From a checkpoint of a small transformer trained on Wikipedia.
Size: 21 layers, 2 heads of 64, vocabulary 8192.
Architecture: LayerNorm before each block, learned positions, biases, tied embeddings, normalized queries and keys.
Training: a variant of Adam for these matrices, 7381 steps.
Each number is 128 + 24 x the weight over its row's rms, rounded and kept within 0 to 255. Layers, rows and columns count from 0. Numbers have three digits each. The size before them is the row's rms in percent of the matrix's.

# layer 13 MLP up, 640x160, rms 0.0535, rows 260-347, columns 0-159
112:125150158139165110096104115135109112124128111087123148131123111140122144175144096139162060097128140139124148088107096113125125143091127124187152097113114150108176145160144149121096126127095120155154160119082140157155101157181155120132125163110093128105174151094145115160139100137134100112129155116147137133154125139143133099143140127106126132153152094136098178154073120128119125148121136131132129111107114162130109142138127138163156132112087146078113170089121096082111098113122151
096:152133135115130107109158110141147097151126078136125132090131148077129166157082050158128120097142127126134140124159121112076127115112127133127118144082150127092134156143177137100124148106122111117150161102104139135112130097150100156140111155113127122121143116180141142129106119096110112092172115103099111148191113077123100164140155163116105128119115114117104152086117137130148112140140158106146146117130138127058143121122128165122162114129100138119162131143125163139178154135148134
098:129137147177089131083126143144117106074140138110138144167171131139165136139132145115137141088134116125121120121146158123144092140114143161145101129154096087112109161095140115119127113160143087112108145103152150133150091142111144108104123106150140158148116160131109148118119117132122108166105128098144140126126066131081108163082170113114051118159159137084157107157111095115180106178144130183121153154140110118145162133124100139128131105136115131142117163098111116110130113116125116
097:139121174099090137104104158127124134114130106127164117114116089137098149145122167123140127113143159140115138138178102105115112143119103090113177149122136112078127168124118152111161161134127119145141194125151152106131178148187118147114133132117115074108130170134141107134112098103175080130164141128105135118144112111102126141106181159132147077094162154113105131103092141086119113097112128104105118141125121114092114109134145133125157140129121133114146115158163105099152145169100108
105:128128140147133106148165141113142099180184092156086165155168064113138137137140135141175115155111162131114149150144162120119127153173113166112127123106103083105142136126133118103123092121096152129146153123128135120163163093107122150126080156158098133118125138164133172133105124160123110088161122125107108118150125149154107102143125141131133102154116147132115110124140121150101122105151114095143142137187150091097098122154103115119108144108113108072119118122101135073108109095159125
096:115156097123098081144129124184101163135129124107094125116125094103104180095160121131054107118092114142166116110168141118189139129129141132158171116146113130091141147121120134155124133145119112144167096141133119125160098140114123082139098095154135135077134134138143076174124105094150123162113152107107137123128122126138160163107113147115114138109131148127162172124139087129103160160170138127097151105126117128150126135109155120125086131101124126133127124166111115140185155120136150
088:135133121111124152110094093179160114091164100100102151126124116136148129108117128113160097079120156166126116131109115202177127124131133145123135105113129129112144107156126221123121118144171068121125159147123126142127139162160129080138115114140139126122146131175128138099134105132120120179118140079091147089120130157138093119115173133113125092118123110134126162114105092149115129144100117129105136134149152146092097133158140108081141127115109122149140180122111098125111138141119121
099:146096162138137153157134130111136168130122109086130155124071096132089186171124119166093128145105083153170151115152134109092121126133158127117145150151036092124143150095120108097115118147101107168138122131139165174163101132134126133105157129140111121132115109110136188110124087153155133112143142148113122119113126088099146110139126139115101118155125134102117136140123117117089123136138125140111149148112153111143123075131156122104125163154117120168151143148089109083131133117157150
095:181164111169075136144151120105129123142128088128101101114152116175110139097128160149150104140148116128136123126151109141153093102117171163111159102102109133133119135113120123092133146109136113144167126107150168141125188077116092159113114134121151161091116143116179173103124103170116128164125121081178130150111101141118119148114148115110090145092139106127146166132102115111112122101119128132120124138154111148132101138107129111082079165100113097155136156152159100117122158137136142
097:159116119113113154137172147105098148118103106105141160073131137135099126129110140139171094095135142183145124115122170150104151126143174141147192128115117157111135158141118089141119124146120081136098157150120138124109146135119125134112110164125114144120123121089195116131142099085106093102109118133128135134117126110144154164109134137122126133207126095100140123183129101108132130114147123172148143127147143090076110108145102057111118140138121117122142102140117155125133144095119104
107:141145139112070122101127141077125143094164091145148141125115122137152119139133083087130157152105101094101134124134133111100149159154133135089113131114096143090147173075176131138133135134146121123151122093138121134151179153118117106136125152108141106150149150128138168171110122145140112094179122112129155133144125078125086139117174139127114116124150138071181148179084148135161116119103138107117158076119112094128148077136128127118110117135116127141126134134101108176116137133107124
089:115139161089135100147126153171083106119116123131070151112145128135137120128152124085125137106137189120109129126119161134089125102136155142123128101138134127097132134117114177101134096148132104116078123120180103161149170134140153099129142150138100104122148154139146116142120147108107116186083160157125149089114089158176135119156137130130131101144143069126111112106113108139091165103144166142075116144127140166104112110115123134149097148075153131125146108103161139112122101135143103
100:169131144072132124107165155155096130163124120134122135154116132095107179162131080083144110091123084140118147129139153115111112153114097135128139126118133118076116133115160119148142156089094087106202138123101116156141133140129142150136151179151113129126125121134178129155109112099091147134158133124118162135141137134154151136116139117112111136140147102084134143168117137086106084113088121127130168095101125177144120149117108122171128140138107140075149134106109107127157163115117101
102:121159091108126182153108162115162147144106115072123146145111107152128138121094142094110133131107143167119140132147135193144151153100100168163182140096116117111155152139167118150124120138116144126112116108086140138144104147123123114104130123140114124113178164100111134162097061118147119119150114092179152161135094121086157133102137108074104154146113129157148121098091159110125125087120118158113123129133103135155100166150156141115107105142121131120136151107134104108155098142138126
119:151151123161167139123113102136113144103160130112113160137156151118119099108126132139161127138083097120125121133164129133137128163118150119096121151100131122112141112140145148133105090116111072136169138116116119150130140172141163101095127126145131107102133156160137131142115116050166104114125162151115128113138150094150114147108142162121102119099166077112111188104124134122123083106155144137099120073079123149110081123113155154147112150079097142155142139144150097140177090145120136
085:122139149128110122128140131163130140089193149141089099116155146169176134135116155101136109147169133097123134169081126156097161131123142172095128106137139097140093091129115164126107135164130074127088171114163164125108116131148109130127101160138121111120138129138184138141117106122114085155086123104156123163136129184126149090119173151115144135129150111114158128131121082152123137125095110107114118095145130104137129128128148143112117151094097135125133175119117126129090124127083084
097:161170171134125103174075082134126118132132104130106128185140107117131119105095120094102129108132112101137163103138130120148155154090082130137114116090116117117115133112130152128109105142124117132158102104115141146152107116140112119151145124146105121108158121124158128149083140101141127113142163126119154114101103151119100156115141160126154093152165107134145140077098135185149106133088140148158121125164083164143100115164128095123141176167114073123112190109135099149116106131129154
095:143132138136158119124136155138131105153103124118118108084114110150142133119105123097067110128160136085125113071118101102098121107155123124114136135114136147139135127141120130120129137089089112160164148116143144132140080149138102139168138119143077112114079147170124127149139124067107127128156145149121129127178085131153132117122173147125130155136134098161132160132126106161142173104197117159127128110144121136122095134107079124156106121134110131144167097148167135106196151091122158
073:134153126124129127140169155153087148128108159151125177124150102125122116189095128125115144129156093150153154151136121132116133096078119137084142139133107104143116126114109099105112136097122137114082121139102138148151104122120089152152093140110133114121169096117133120170131148152131112135104122186115109203110158090094133106136134115103141139121139136164095087139123112126092150141121166133113131151069138120111125142139140160179113132127102104088162107146153136143101059121121144
097:125128134136113118141114114095107142126164127116136125089152088171135119117109140159168105122170168142141156093108112130135137110108141150133129176092110117129112144151150130093160089136129094120145163113162115187165112118157119178148144110130130111111139124130167136161124107127141122114102141110162153100164135126098138075105177112100078130113156117119118136109104096180112172103159134092086121123116128154122094143131145124158114107116100081113150174127167134135097129112095160
085:124144133151122172162170159121069113130143135131166148117063113117110121115138135156135111079113147129153107122125176123128137162127131166144133121102102097087148140105157128130121077156149163178132093092130116182149103124177133118142139163169130129123089134150101128119122147155107107096125130131144105141136116097164106135106116110119085132133162133111125131111108122144166143121108114121100176164132144155146137116159144124126153096108134108129116104118142136062093184148142128
107:166150146085114144133105117133148098131137105122118145139115152153105134114088102121112092115145138171148139120155128162117114110109125128150198119141086115132151122131122148096125150084087083145170134125101113111169102113151140137108114171127100120155111137139142171123073066097101136148139144088092118121136066140135148151079121119121121142169135165113159130157118161141157112139143117148121160097118138155116144107112131116106163113129112120167126161090106099167151112139131151
100:161097115113171147143140144138128113112142142122132159111159109131106156127102073141151139103133155152162133153146134136098168104118157131121100149127101083139120098119167136164041106119110129183144141111145125113157155167111151106148091100109104119129099115133123132126115135145151080072170112075170153139106126114135125100120133117121122149096144124123134106158119158141099067161160119118109174127178142130134130106151146113152147108143126121083118115104121120133128116140142103
124:126160139098145150162065120130123112105113115069145111091088123138142137132122138131147113112125090110134127138139136126119132171085121145145166174102115140123119110103141135133101120110110166132103144098124128108164080113141142105149112110178126115140141163159120114152086109095149138167154203096085128147154138091125103180126143124104118161128141129128185169142126148114086125129132158110086142087102124155118137105138114124117133121130119122086190139115110130139153148120140146
102:111099153113134126109156130153156097107159121170143138154123109155115142087134082105125098089111126148119139124128157136140085147121135151079140107090135122143119138116136137090164127084156147135122129112155146113106148078187106119174113161139071107098115162131158139152100144119097113131121157074132133166142125123143163137101151125113135117108124116140099149091126140136085098107132152125131134146149129166126112140136151117109081136144134108141158188122173130072135118136083159
084:141126103173137121140149108111156112143163075147132122084126129105169135110087112166168121093184111159139199142120152130156113173149142179111142159141108081129160114086161106134123144112105095117150124117154127108107137071135130144148129139099120134101105160093143102180144115087117118117120116116160110126145142132121135106114127135145126130117104118145143154128107174118114089132143147109116108154088096120142119133151139142115147126107103108141139131162098137067134130156117172
089:149134125145163141124102095150146083155089089137135153128111082140105141129124126131116126114152120105132138133135154126142106140141127106131155092098115105066098129152121120162120148164106106140114151131124108125123129149105139107112143062143113092103108133136112145175114145139155102122152144158119126155139117076203144133130164118123134150116178058155123133109089121167121136112161130148110105124121127161116136093108143111129102167102122126144155108113157116145187180101091114
076:125122156142140157162147101105102107138159126051184123179114144152207089112176090140120104116141128157141141146131094129128166150072098152114133148117113151116116130115125098163102124119135093161128142086142150135103135109132106093132143114120118120110118141141159083143157109143127108098115132080141139139120105107102122090144123164121140119121123141140151153097136150104141111127139123135121120138123134128097105169139144124100128113185093112160125202117153130110122157127127108
070:141129106076090097103117085123149139154124092139102108142128073054189154103136116102189149153081081144127165120111112130093099114149158115101138152138107116126158100140150143126135136138121130146159099137127110122141134124113110121114125096134114108134134156118141134157121120137125124120127157085139136105147108146224145094103135096147133136146115152187106137124149153161108125147126137148130147101112138135131114152130123107127168151119128083132132145147127145125100166133137086
109:129128141108100122111114162146178095106138059129165140130082104150126141124098115101150125135114140138141154156123177130129106135149121129110158135114114178113119109092132131102134136126120117099127131125133167107143167101103109133120134104120143110136151133111134136168101114125140117096135162122127105092159067127125138120154137179104124118176145136130179113157119148134133148118176133130135137126118135113145146127141067089129133131127152150079129130184116104124096188098083060
113:157124129104094129129162122125149121178120089115114156110111127116111162136097110099101134157101134151121143082125155096093126091081122136169140117134081115087135082110109157128092164145108154183130119112123124130152158171134127145114143164087109080120138158127112149145093145116115099093155142114094156161123124134136163137102125151146132083132150111172131146142127138129116100110153112154119133165134157119099128153104167109167163132141110083119153156151132111118149114179112103
103:146106159120169133135083146089108150161140148124074128126112122102087096161117131139167101140163153133175154126148141129105124150166123130115123156125085106148132152144184122125131149125165103098135153127127129160122085167128156094111084121130091127138123139179126192148121116155113078122134149081138115132087125097130131140091129128109122102123156117147077123104132107145146139135128135143131136100142105120123105115157150130140129142104124105127138113086067133103175090164134140
117:134155133121113160118117158122152128091133111101118149152111102164185174146109131108121071113159128137148134127130121114134186078109140175104141126129123151135135116087157122110111106112082101140074133139137108168163149177131086152133113148149150111143122128131169112133088098116127126121120107122105138155148115100125128089129131169077118127116130146140162137171140143109166114127142135130133159083091105129156165146124139077144111141136139107115141136100094061159120134110117134
071:112129149136095168144100155135176126137168138118114122124145127144100181107092117092128108144097128116133174139125123129153118143164148162171149117157127126139113140130128159105078133147118139097154114140148115090130088129110142120128111148113095132105138126090111110107116128108118115102119153082130145069093109129191178108101129166111082138112134091124139164156113137132139149131139112142112135108106178150128144156098112095130126099121096117181112159162110143166126186113153115
103:122072120134145126124151133108121077141138150145097142132150113158129123187167143143110128083160151138182144076148125130131125087125115116155111167138084100116120143129149128097136130119078122129114161112162115120134110141165152125108137128148068125108123095151131161115122134159133127123138135132146137085114085099124093153116137117118105129087122123146118126106108066169113202194170150094183120125134127124103119114148129154132119140108126118112158134123125142101136142129106139
093:150131140143097162078095138161127111127126089102124127145094083090074160105085132099120120117140137101110127121158136118156121144102139109124161115168118112102145166139110114102153168119129131133164149119119125126126110129137127092125139132152133142107143148150160123188099113124108110140121139125115151115142120120150098147118173157152124144156143103128117134159135108181112100111170142112123127146130102187066160122106090147094087169124109123134155125157112153089167162097080113
096:130096153142156116097120107154114144140146130124197151128089133135090151123119165156104109122156163128164110126126084147142121093116116124087156146086139095122145148120147145131137111119143122173116140107128156118146089169138112123143128107123181088118128116186108152129120108118125112135124142133177142104144138152114102083099155169093104165152153139129141165140119115133121114130117116107111157102163086119135099098143155105085110169131105117117150152104125074087106130107124079
101:148136145150128151146100146137131113138119108142116180112132131146145169139157120099123137086094170127092137111133148157109151100122173155152150113128129074106105099109112172116083126123118123153168140115100100132135134147147098146068128105135123139078185146135109135119095127119158105104115124085127145141152056096108178114121129135127051134159125101158110149160144101119148116146134144126121148137127122107098120168086134151111117142139106102129135147111149130179116145137136126
118:170154129146117137134091125117135106163113145122129137131124124085152113146162106116136110144103114151133143074161116110094117093155150147091141124085113140122125185114134113119095083107120110132126125131106166151130117098151157190108082124130117132119151103101155099183118119078133140134137176112141118128151122138132120109129134156073135150163134105134159111133106107081143144175132141121122149178088116152143125085102096128172103166132116138097141135117119114175144093143135156
071:126070146093148138084127129151134098156174166082150125082123139146124154169101158136172109128158126117148139149136140094118120144170092138140142137110134149129128126140139169145087134098147086096154126117179111112126113146136128141117152152101142087158130106130097151068132124106109108086100139111160126094141135110104129099140140155096095103106151100129103145147115138099150073107128147148159143164137128162122149144114132116131113110125085143178112107101112118170155151127150133
080:139124155105115152148130149132129102115139114101103140135121142153161125154076169084077102141134143107125163104127102117094116114149095129124155140103136124148176140129173151126079111096122071131120157131092090129168109125106124129152115092157117106158115083112127108155130083107131123127115107156094160126158120113095172138164171128119136176135175118161154105124133124130136157086126140117139105096079169141118108169127143139159136144130133158125160173097152135138131143112125117
102:143103143147147125103132157149151135140090108101114157125114051112115129122183143133122128119161166140161125136149117163150132063147152130116132126094095142113152106127125129110101144108141150156126146124185136099141113158108131146110107098120137124104136080165109135126107122151075112152138144112140118162126123125099185101115123141093096083164117136118135150160136098142164095099136130152120139104180096124158147098125160096104135129104118096151161153128118094123152159148124084
089:148146106121159143116136118107123139114154114162147162076137131136098098138082147101143131122197123119152139118107126140181117175131137155113151159115125115127134127127125146121131104136105103100125128084149131117133102123147129132113127145161116140143178117085121090145134097054163131107091126154130173127165126077117122114110145132134102179097167121125145120112077150133129150134135111124077154120052114156109093155124138122124130159098099132103149135168133138143127114158143143
105:133149134157118126104115128162098150128134132119081136128108083117110140129140170112154125126180130148164119131140142134091132130071155114112119160116123129087112144093145139119140093118160121111106176122164164148141126137092133090140084149164128112101122166160118156134145107132106051157084152137135120116105115134161153145144139113135130130085158162117112153148120170143118138142148135132095118137168077132073128154132136099112149125126143134121166128128103126134138109157078066
107:150099154117142129139146141088090157151118129122118107082127075127102156106142161108109134097101139154120126196095166132094110165117094138174200126141126146131147119125134151119102140152108106195124143120158138114133137146128138150129099144152095132125146106156135123119104109135115111136104138125153128177140089116163103144121140135099102126140156147090123159113097124135123119099149124141121135134116111128145124057150118133172079099105121142137156090106144107132170155100109095
083:127084133130162098126169146150101120111114141143135120070162144113175137121147117153128154104163122131129140114123115204083076168133135146102130140092141146117167143130145080122136104122103116124080124124129168144126113120097086149170125133178124107143136100115164130160106100119098121132089134135143116191107142108148132135130160122102105125131157117084158114143116051138093136125118134106161119095129122110110094140115128133140144118129144128107132124137117138162134180116100116
097:140106147128160137112167134113080105194140087124114141121130108119119120165138118128121101065159093101122133103151143132096089137123127151141108152110119112156128122120149119142137109122093109104152170117165134152151149119133119146151133107161090102093137084197137156121114150132110124107119127119144113104166088109167081145112167125116077167119106080121115128113117099146123132119180152089135121153146174130095125105115161143139149143130134118133161109154165122125159136113159112
088:156134105123112140067126136133118098100177112145131145104137152138153129133169134116100138156135108160123141126114119147135089111097153113140129154095104126112185167110159116116175144138106113127092154127162137134120131148128154121091104134132092140134126111073123156141133130126120127123104121141110149129114177152094116129085133146134100119133157147117133117169130146136088119108110128170092167110080081106170130080134103071147101173149131168141164122120141129139122078160101101
104:143084161120122136131100125144144054125170129090152117123120136146124122138096102146130122161127150124141152113110144144125158115133157157125181138097125114084139153097168127106105133144117075131100165125087151182133130151112109119107127132130104135145100066074183082126115107118160103134146125152152152143140159154102127124151140148105115138145123125135140117147165120143121104122092129129128153089078159077119118109104153100099136116147125161131159096117145114164140131131083124
124:128121160156104134106101135184162093131132102099115164123112118156149139167124110098088127156122147171131134154150131109106147100127150199097132120118112124114140184067103120147097066135132087118150123132111129124157153166118089150156136136115120145155141166140119128118114127066128082145121155107119138140148124103113144134127126115108080127148129139138154142171108117130147122122124175142076159117105120107119174114105123097123124142122139150153126163118092140147146109128077131
094:129111121140121139152134128108141125160161175145122149137100115148107168116099179141121133131127104128165114108102123124174130107090115141090104162078133143100107116093130167115138097131143144160138162116124120104136180169128154154124134101152112131076109155141145163151154105142084111126125129112143119103086112119084104118117174148093134083143149110137140130154103137114175128153120114159175117106167135151099119097109134108110096153080133112078149177156122107150116118135118123
102:130093157143066108139129103136110090106120095117125171134108122099156174141095156113115123129122115142150130191125141096097122111121075152125157173148103155130145080123142140100119141070135123148131107103115127135121153106125086132148137127140121113123106183155127103102138121122109124113135125122116187120135114129091145113152176136114116121143140144138165145151113127103131118130132112113167117164123105128123161153148164097122143126124158081116184084125162092156114184141096132
108:135152112165148102127142107131129103140145138108140133136160121176151114127091089093115115108161094137123148134137139148107118147148116141119149139130117163113176137126140101095154104134149112134165130104086108112128116142158138168110112136136105093107121119117153128152121119071119125112156141086181161171163141120134123186104143141101114156159144162101174131123128106137155106107105134112138168119086102102127095067124085097114084122140121071174122102132146084139116128139108138
072:130119121105133087103105102109095129115138130136150102107147119105111112127132118063123102089152142143124247108132112131141130138170171137123138114146148128103104164138076143114099103137139165115129132092089143150168147147141149105104157106134115113123153123122204150099129044091126140142122124143140111156156116134101130131113145129151161140131139094103134123103117079133096122102150110082116141114139124109126135146131113137116125127131120125128129139133136090130139108112125166
106:110140131136140137105111107129111129093170167135132124113158137186137116132101119147150121147155110167115120153165131133155144151140125126120140115120106152113162135129111125135098149113138146128178151122097120097203153116119131116140098146132130118119118148103084178112137115105155114069085155143105131090111078097116124133106152177115119111185147127104120116164091091122152154152138156102106151118123113152131133083133188160124110120105115115143159111149100120127112093083088112
107:138141141110154072155148136143130155105124098135087117150136140114137106115105128106100100156135100126112132093165139078107154109134126157097119134104134180075150192119150088132126136126138105124104126113155124172145134104103135114107066103157133148150131142158082157147097125111149107135100164143088140135154152147153117124112133155121123125100162112108117147132093118143144123116132130131082120143143152139117067175143143150145100128066098157151140157127131125111160169097122119
101:147113137147168148105144097102155144167083107164104115064091088138092122104141144155144094104091133152128144098112134166140189136125166114147119133117097147120105066129131098128165144139122123143176156119121149141125116118156113137133142153137120084079100109133142118157129103130112103092152153106131111147105143136137137096136141132138142103130152176099112173148142125154094130117145127159107142164133103153133092144157129135109142140133097116105150101137109121107176089154107086
113:135166136114112111174101120145129136113154117098114134140085126148141129111102112156067139161081133124119139096130137109095132127096115120159165138111139086118181159117134137123116114128107107161104133119061159140138169190157133143123110131127115097119143115109137139142133097083129113140148131076109133133113089125107146093096141132137139102153152118140136168163102108103082131126136131137137160169158139152166156100113166091136121119129110141105137179140119058135134129144114160
110:135151142152161106134113126128119137151126131137101145172139085135115136134139098141138135134140143137160159104134119178110119080129106129132134149127131126112122124116160124127094066111118112146066123103164129167112151118152081127125104097136113086126124113201145148129086109163137131114152130098132115134123112139125153144133154138097144098101153096138133141103136118092125140127134175131115135147106112159132067132131121067178122189112131118088155161107139105136143071119154087
105:168141100109125129150141180139120092121100103167144130089129090114126132090139151146118114147132154108120127138137118122171129121084172167146173141093126130102104107137169158085123141114081106148135123123141156071168123104120136113127134180140133170099141145103102156178094085108123123145114123097167128167172137101140125115110133102101072124134163107155122162142130155118089117122163138155113164162126113142140119128115137126112082145128085107133158136139097130122116126134129130
101:147151125137104078150111103144138123074125126123133130161125124085155095148118139110096110150147093139127131187136152128088152081092129179104145121085108120140155135109111121071132122100118111141136130119129149135133140140140093145128133109111144133149170129112154167180115138085124153149125130115121130163180114099112108132142129152135103161115125168120159126128105131137133106141158149192166165132105108140101109112122101132152150121128118135124111072094149101191149104105167127
070:123132138098107139120164143149127092161119104095158126150125105097165112178117125143164125097141145120173182124119163138128097134077130126170099119119112134134168098160170115127146110113129099144129105158131130105106123124116132172147078131111158126090121167132109119141129129100104115135145125080179108118142130155102127121120127122103106135100114110137138163106162103147147126146105141120123148130097160145159112119151123129081095126135116124139109101195113168199068119130125114
096:137090128115102147144145131126140156143134096150082141100137109124112112085136143126105146131106157092135130086133101161145154136121166142082131136112112133095140114123116133098158140126153117136159149118162128118156124098084112134150052122136146115130142114104162116155135140129091106149200115113165151113175102133128164100155162113149124122142136110070153119157138132173139142086154139131133141129173143137084120062134124113155160133144121110148133120152137143079143126101090106
106:142115160138169131065137108138130129149137136138136154118125117171131122136142113133137139149160131142135158123110123149163127144116163114137139159097128115114115128122130162106154098160122106127115150103132113162145116124173091126070140109129094128104162106104147166143059104138113133140098135114128201100106119088155166109153130163072125091136123111123106164107103095156135084147118136114130156130090068153120125108106089145112133132119063144150131123123166139122161115156140124
109:143094184100130100097163121093164149170166120150156117118076094122106133125108133144130087090141113148160144124130118121128137134145132143142153154112108097146130080102170177118137118146152130166131203134148155124129148135162109152157108167152091138101132119114152084161102082134115109132148182070110147117134118103135193114132119142118120130131106109143163131121127149120123107102145114145104104104136150118085125096095103132125166141139140103131137122142121121110113148104114117
095:154136086138138103113145124110107088155139135163127157093120155078123123093118115133151159108148107099090154107109103135121095188144109143072148104136125131100202110131168115087114116099117115116164110115168133170123100119135127168158129144143098111150096133120189111154109121071115120131094138136175125109137098125145126108133140159132104152137162150117148119141097146169114119109136128150130126107108152141116079127170134139153128141161113121114127112120172096138137157125143138
106:154157135114106120138155058141141108111126109149108165132085144110137113084161165093137101108125149128144133133200110117128134126142113142110152175131107093121082117117160158151144132138152092130075114088148124115124134113111152097109149173167132086136118186143145137133113129128088102169139160110138155132146122148117109154102130126132135115101143143097129101106115114130129102133143182111150146127096134162102098143158084136151150122112137082123110144136130086119173152154115115
073:149133134104111135143106153139142112118174126126104134102109105144115128137085102133152092120161130109163171148153148130159114145176125151102161181130099149122147119107133169088091149071131114116147144110144129068131102101119150109131110124122099099139161109163129159105110074109094098134097150079171135077127116136140169120089161148097099126139139098123107142137094112142147107136140151132145160152119161147142115112126117137140127135101100121165125157167090130154139149119168136
110:155182107173123130149137148128145085156144141096154164112125123164105128149130102111149109158136144118148136137129151117159171112185156176125104092109097084123131131104115116119111141133118115143076142135076127117130171124125153133159081152116104115126170081121140167133138122134106106101085131139122160130128093147129123108129119145080109111166130129139109164148131121105152156122127141128151147116140151100120155103140101139147093132116121135057110108124126094125141193085136154
094:147136160118088096127120105111114107076136093133115146109127111132113111139089166117124124136102094132105112154189089123155132117121119169147156119136091125131117109120134153083124171117143141112167170129117138109152126113120139117140096121153132124126142127146154157127084115132123114122140153149112138115150116149103085158131207140149120141142139135079104128129077155170159089095129170159191105101161114121140137099167168167139127129097103146132144118151142102127111126097117159
113:160117186132077108085055145198106114123099130113091121117169135110141141127115142152118093141136127135118148110105172153126168157137138130143129152108103113096110154082124130150136173126119108120061108114132162154126169080130154145100143134136123124103116098145129183111136128101130119174160125099118148125104110149088158151094142138110153105123131154148153116102121140143135123139175128126139122122152150133137124147110149082105119163104093114144142128114093105135144144112134127
110:168196123123107128118136136103144139138157100142106127116107097127123141153119068076132121142123148113128133114209170100113113086120149138178135131117118112154112128098149127111108085139121141165138167110099121127162110174097141112115135125172107130125142136099158132206142120123137110150105154174129142120126113138144135109093123118106126132148124138104127127116122120107092086137158166118130126160174155108111111117124135130150073131132126142097168116170104087128107129150109105
096:116113139125096096120143134107147143156200116106127131132092061113104160131130161137159115109145171159168135137138137115142103111126129110108188109112084103155147116096133126136130133109148110167074148119167148100150134123139129119152115132146115117097131090163154143137112127164102106137152151124151153125122153137076135077113138129117086120146101148108143143138145073138079102120098115120114143189175156102147154126127113107119132108136151143125145137146103091106126147153128095
103:139134127105149143084118139138139137172117140103119100111093140160126116128071099154174101132113113101163136168099147122098107139136148141121145159122114128143093130150142149140122159126167113124130130134152193159141156131113122129135127130128115095148156119176128169126086124141117122088111145116133134163096073116092142086110160147124111131155129104138125119142110055116186077109139178117154169160160091115144161134118120148138105109104094140117122107120139103100126131112126092
080:114109162176126110105128146146164115149132130149143159087076121178116110144088098140098127117126138157159113112137138117192122152131075150132137139143143139136112144132135103074136146084142138130147130108136104108138127087106136124166124150129132130059185098152120191111136108140115135116108151112137140125131083133080180125103139152088103130130113116109129120139131068103153147147125152102116148138153122148106143127154154128079118106137089111134135150179120127112106125140142126
104:119117156129134130100147118148138122104163104115124136157147086128096140123147146165149067083153136123157167106124133144147124110080124127108144142072120104109114104078140128132134086149118052117119114136141135122130161172172142120099152134176112088092121090136140113112109097147122132103120145108109158118142117078105095088114140177113136129119127113117151166138142122146087136101124136090136134176156134132135122156128108147113115156132122126142143149194123100104168149125130157
105:148085115156144126058117108112120116168095098125148129120117117108183133157132147128067101155130119130128146105131158137130147085119169162114123113101101104120124085120148092100136128119134151147161149084147189164140138106140122185115116114141137106158142091121175126152105115132124124099163160168136117145146076124107104084102133130098105141137122167122128145137132136115140087137132153106180122109134100113170133106188126111113138122141129114112137113167139118126134100136143120
100:124121173146079112119127185132090111149133148136108113179104091133128162156153135129140106104132147117156135123162136125092120164165132123143121145097123099137115136097127127145144117133131123145103138097126148125102157149154124116061164139135150082099144153124139122108141129125116124144106126119144134064145134128097104093115162138119120126130119131095146150152110108116062141114128135124164119161163141120153140116211157116107137167100113081138124083140111102122117167183121113
098:121109148125104139152180117172148126156148148117121172155084127108093132126107170106107128136156098118135144137136139143138100140113105114107135172088118125132154170143142140144160055155131082130110160110159185147156104122099090110123134150153148112151125106157148131128143100116109121131143165134117138085110123154139136113121160128136105124142150113103101116123060115115114076122127125185146124123088135141139115109139129121145075142104116117108142097176143130134153077165142134
082:152105104187103136109190097148152102118155121156155147065123129122104121142115116152106146124132110148127148072125128176172088147099140115154143136112126131132128124145179122134165124167096139143083123147149132137141101082136090119127121133120124124134133109120184073158117148088095108165131109131135121113147149110134142134095129127146118110128165108176160152142125125119093109139158125125136140109121096105142081124137126106082115086118078148122128161138107138168117111154132103
112:113156160154146131112107128145152129096120134093109163096125057113117177133161121141077116133154093134170152061148146128145106087169145127159111116152079123099143150110104116087116115114159152141143132114093169119140153147148155123150103107139129141080138117134141132170099133146149113150124125097099114076130110135157151110114120185098107121156119095128109166149116122115115142162165161113092139122153102123160156137141124106102113117123110101115140150139136122113151155121146152
105:151159117104167116114118165107111147182139081156095143106165094149130132132125105058120133156126106136151143120117175118131134114159109179141124122132110140131109167118107089124098106093128132139086132110126146095153127153119126130183144123133115104105135105108124131165112145114133145084119122095125115168165113119166185136119151138093107127103110144100145137078117116115132167126152154141125107162173164174120118110139144128123119148116117109069159146132136137101124177097135128
103:146151128110144111108082124118129156147172112163127131165111119138091157097104141137140116153161172108141155171116164127150110108095127102126190162124125097157115085115129114114139103116115093107139130133119136098166114146153127161059141166124106105115120168093155091152112129073118127101137119141122137108113105117094152136157183135135129110102183153103143160090117147140146109145130117145130139148131116127077099127131140134117115158107136076126126141097133098166128150154121101
112:120162151085114111137151164154140146121126109115124137130138146097148153121134143110108144177130150127173129117135129108111148095104145170076139147117146105088126128108158104130106157110079107213126134126072165106152179128122112111141085118121128089157147147118158166101127092082129111116132130124122133140112131115108136113111115133122124103145143120146140169209135107107147101109107151125130150078136115115116163122118156091122110168137100124145116126127136090147172142100119127
104:120116123095126137115161121111128108156096126124094111123100109108084081131135099091119133144157119135108141117166166120153134155096123100147123123123090121168112102053099169108111103078128157123195143127136123131157112098141126166146114109160101117144144168117156162190124134115093127144138207129143141136128127122194143115133120143141130110173140107114144178138113108127137111110149153110128127175099155120146123112118138120134085124118117106143119128123144115103139130160144114
074:127142158095079120176161175161127148162103146128109172106122107089113125153124149130120103124160106146136156151116142129135117149107119125091117105104108091120086190153122144110077129135128095132098128140150149153137122106089089139180089141132161119140149120192106084158150125155131109149112141092147128143181130131117103084129120117130136120129100121143131145148112148097114085110100119092163112126148140120154134148152091136102132145126119151121183127125148128115122106078139141
106:129108158090129117155068118138100138102142155176129143155113122136149171138115120090112161169120085125089157124101139102137096187160113134116156127119119115130164123118126136110087145117133119132140139053101151145143168120136114166137100114155091093128107122164123113122118083138132124140153188095120170092158128117105113160118175128105112127159134148115140129114085157121157074109116153154107138103118129124147127125161108135119140105109117107149141146133145106129116173165133128
107:108149153113097124143161134149103131121184105096138165128118123165147146141151121084159148165109125160113114077088132126127131136086125160062106109110102129084137133112130179139104094173109136114118121126159163155118154154146096161155116144129125095163124123146154148141111112116126119082155128157114136163156127122131086126123161175128117091135147085108151163136090124100087126104125175139125136123119120124114139136147162116159113119146159147127139126090134101092101126109087118